Weights of a small GPT-style language model, trained from scratch on English Wikipedia: width 256, a variant of SOAP for these matrices.
Each number is 128 + 24 x the weight over the matrix's rms, rounded and kept within 0 to 255. Layers, rows and columns count from 0. Numbers have three digits each.

# o: layer 3 attention output (transposed), 256x256, rms 0.105, rows 54-56,118-119,182-183,246-247, columns 0-255
# v: layer 3 attention value, 64x256, rms 0.0815, rows 55-56, columns 0-255
o54:122151114117141161157110126179155127120123142116128111096094106109158141107128056109162133125076134141141153117110134167141118110122110128125114134130128091107129122113087155158126114126118129134123109146175125116114129111138142127081152114118075108129177129135127115160110136119130103125092168139109141130118151145096158117075168088110082145161075097127161077122163126213125158172107130112161168116133162132124118148111132098151164116148120142145172146144150069089160146184119145125141110124141119139161142084151126109128122105174130156110072064164161174106154141163103119080095157155107109114129085093082129120173092135147132147113179089136124148126141131118132123141139157119121147161114160153220106150160145087131083142115160123122095095119103139138122157120116084
o118:114144153132136105154132116088108075136108129120121135109167153137117145136110146132142117150121085106129105101150095130080118112163147129117137140103096080124112111161118094105097152161168138130111064118096108102120154101141114089137132167137133104159152110103158113141119129134111160140165142123146103155117140128152110143117157156148142110152119125119078107121163113130149100168166135127153171159134119140156114109093110137124131154116182130163121138135124142113115153142137103138150127122099120098099099136138143153129152141099122122135083104117118128113076140113177141126142136146131137150123141120151100160137138178111109101088124142132126106137109118145104148128141107120147139113117158109136109105116151109144133148106124119143173121172147094108124101151147156
o182:124120084159113123123146084168140175121148147139106105149120100139065148116190145140100122129135111121120142135107146131142124162153106137109180113181118170099133128133134091117141115116111162131103138132118139185137125151138159132123119153146143140104097129102076115115119132134191161123139126110132146141099120134143130145088072132146141134124140166092086126182107149098127143090121148177088184115141132118127129073121102108099119104138138158103108125079101133112135134141119114169131118143118132142104156132150134119159098112101123100117184152108107101141182129091101128098143113075154152099114121123137128117114160113149118126112112169119113111143110119095142151123128156142138077099078107158116112100116092132115106115147080133118110126113128159111127145115113137
o246:104114167150129103158123114137130129133111117114128134107106138150146101147094138116132166115149096150118084092126161134146139105090123107157105153119166127113154143146103132156129115137123165129119139129131128130115093114152142139121105102101075111119137104131114119113132110112126125133103092116135141172123162135101157107151140116135152136141160110134134129144104145130092114157146096127106085130144126143095123146180129129109096155168125103123104106144114118145140127129136164102118145161138147090094146123127127132103125139134126159111152139155140159110138105083116133140130114116159096155119149162132176136161117113095138114144150095125156137082111151167129116142105115159158136128124111161103103141095127099095138084101094131090121103120098144104116135126076117
v55:125204119134137114113118086118141156116127129104102135120116185117145083151175078170105083120128132139120153111170100135105117116107059122151110123092127120147122145145095135159128121138095099129085127092110099146124133115144076121117117138165157136137169123126103145131105108147172157107145161123136117115115143133146096126138134120144157112138126166137046125131071127114122128105135150145145122138140118135166107187168122153118174117141140127094116131116103135170162114136087078115175099130109156141098133144136160088132107130152065079137108175111124134132152118105185051087142100098153106132113122109093110118096130178158132125123110103121118147127131138098148108149127127148092135111134131100148134206128127118145111111123138136115159145158172141127135156139136129
o55:115137147102153129113127098123182107157120115145178170183134184158137109136081079122121107101081125143129130123168134064101105152104158120114108136120125068161124133167173134127133118112134142129105158096152135131173160104111130120148167155097147099138135099123102098142118166114122112144130134142127151155125120123148154161153139144154136143143114115109122142091112077151156099144113092123172104153143137096167077158145126149134145121093164162105173121106140134102126127118117144077180114128128182103080155122129113153137170172129084135112093169114100140161077137141110114140139102137116154142136122145114117125100093141137084140153143109065148111119121113153148163055123129086122116130129105136177178152169101125093129160171140112169140145146130110213129115119171086
o119:151165144165136130137114126148098116118126133126142146112144160114129140145094138142152077106149089124107097113151121124121136109155130116134144130113136082130125116129104141091065131150127115113115130139088128104136139155124106122075158109171118136122112129128100156119081126151131096133120125129073097146159141134127102123136142162149156111146114142134119129124163099132163122123161100155112120127135112114104148138127116129101134115122117120154107120133079114122164172135152106100114115165098128099138112123146087147156156124098173135132108112089151156103127142122133143136129137137113108126153129106111097133137127106179171124090098128154122120151115146115111098146102110122135182168143114148128116092123096131091153137139122112109164116134125135142127113156128102
o183:139126127132150116118106107070131151166131171122105125145147081143097152103133175146109144192142155099146148132113153116125150156119125112124131116121136137108119167148121128155079153125132131139160130158121133130121130162168171121137098075135118164138104125151135126150170153096129144145157123097131168100114134185155108129131103075128126157161118134123122118117140144133102144106122127128131133124126107124127132106135107073139110109089146121142129121100159158136121119117108166174122161122158062141145189122139162177169093127102099140129154092156121142117170154093082149119144113148140115126114156120175140132147164124140175145127171121135179117139124138109117130138145145151189125158140123140114103143100138150137085115134095162121095146137092111118133146078126131
o247:091098093125149128109109151117137130104129129089101098144122113107109128123120150093135149137156146164070128169123130147151123148111174124139143137172120163133121182173117118085148126152150093110128159112130139108121109137120099121111092125153105159112156159103128124119128105134124174129109080088137125137120126115123131123137124158109109116132155173134097121132122129124108169176133147114115107142115112101118147126147107102157122113119127133105142139136118136148112131102143108135113096147150124168094119119176136054085110120142138140096174116136136133144121147105155146107158126076159103115140144124134118105114090137118077131167133151124139118131130124134190098130116097119085136123153187142084121095141122097152151151098173171150118080104118106095118145183147151
v56:129117148121113140130147150162082138122135114148090106139133164140128098082161153129164137122126125112123137155121090122137168132111116135125131128126155142144166128160118107154121125146117166120139127100137133119113131148101177140100157095178110149125111096126156114113137139121107068140194123104139127127149127138164112170135168111116133134127055148154135147099132148117168125083139094124126134118166120125128162099134154063135183129102103155137095132125149114128160151115148123096129140150130141160132119091140093103103134088169138160130128113115140145132192125119144087126187133088143129109096122113089131165166136113147101107132154106074112118128151077134145161136200150166131126143123129121128150131112132129092102124150119122130148194126131109160107166129107119
o56:112116159143129116128100136123130194093127160151132148130127136135165116151112118109171081096123118151133083088120140152109141137125112119125121175137184109133145069161090088107142174113116132110128119129115140129133133113127104182110133153130149135109121142159107112113100150107122108123120092091128142161099107112107140158123113141147062134135131121132132126160123084070151136108148118113102112133125116109087104128145117087135088079114134076159146141131111156150127149116131103131127122109111154120131128150123113163108127171145185154153150115150156122125148067122096181108146127109115152111111097147127114115126124132137090152177115127120083102152113151132122111159142129120139124128146101095093121113121107120141138082115113126080153106166136114145122124132109114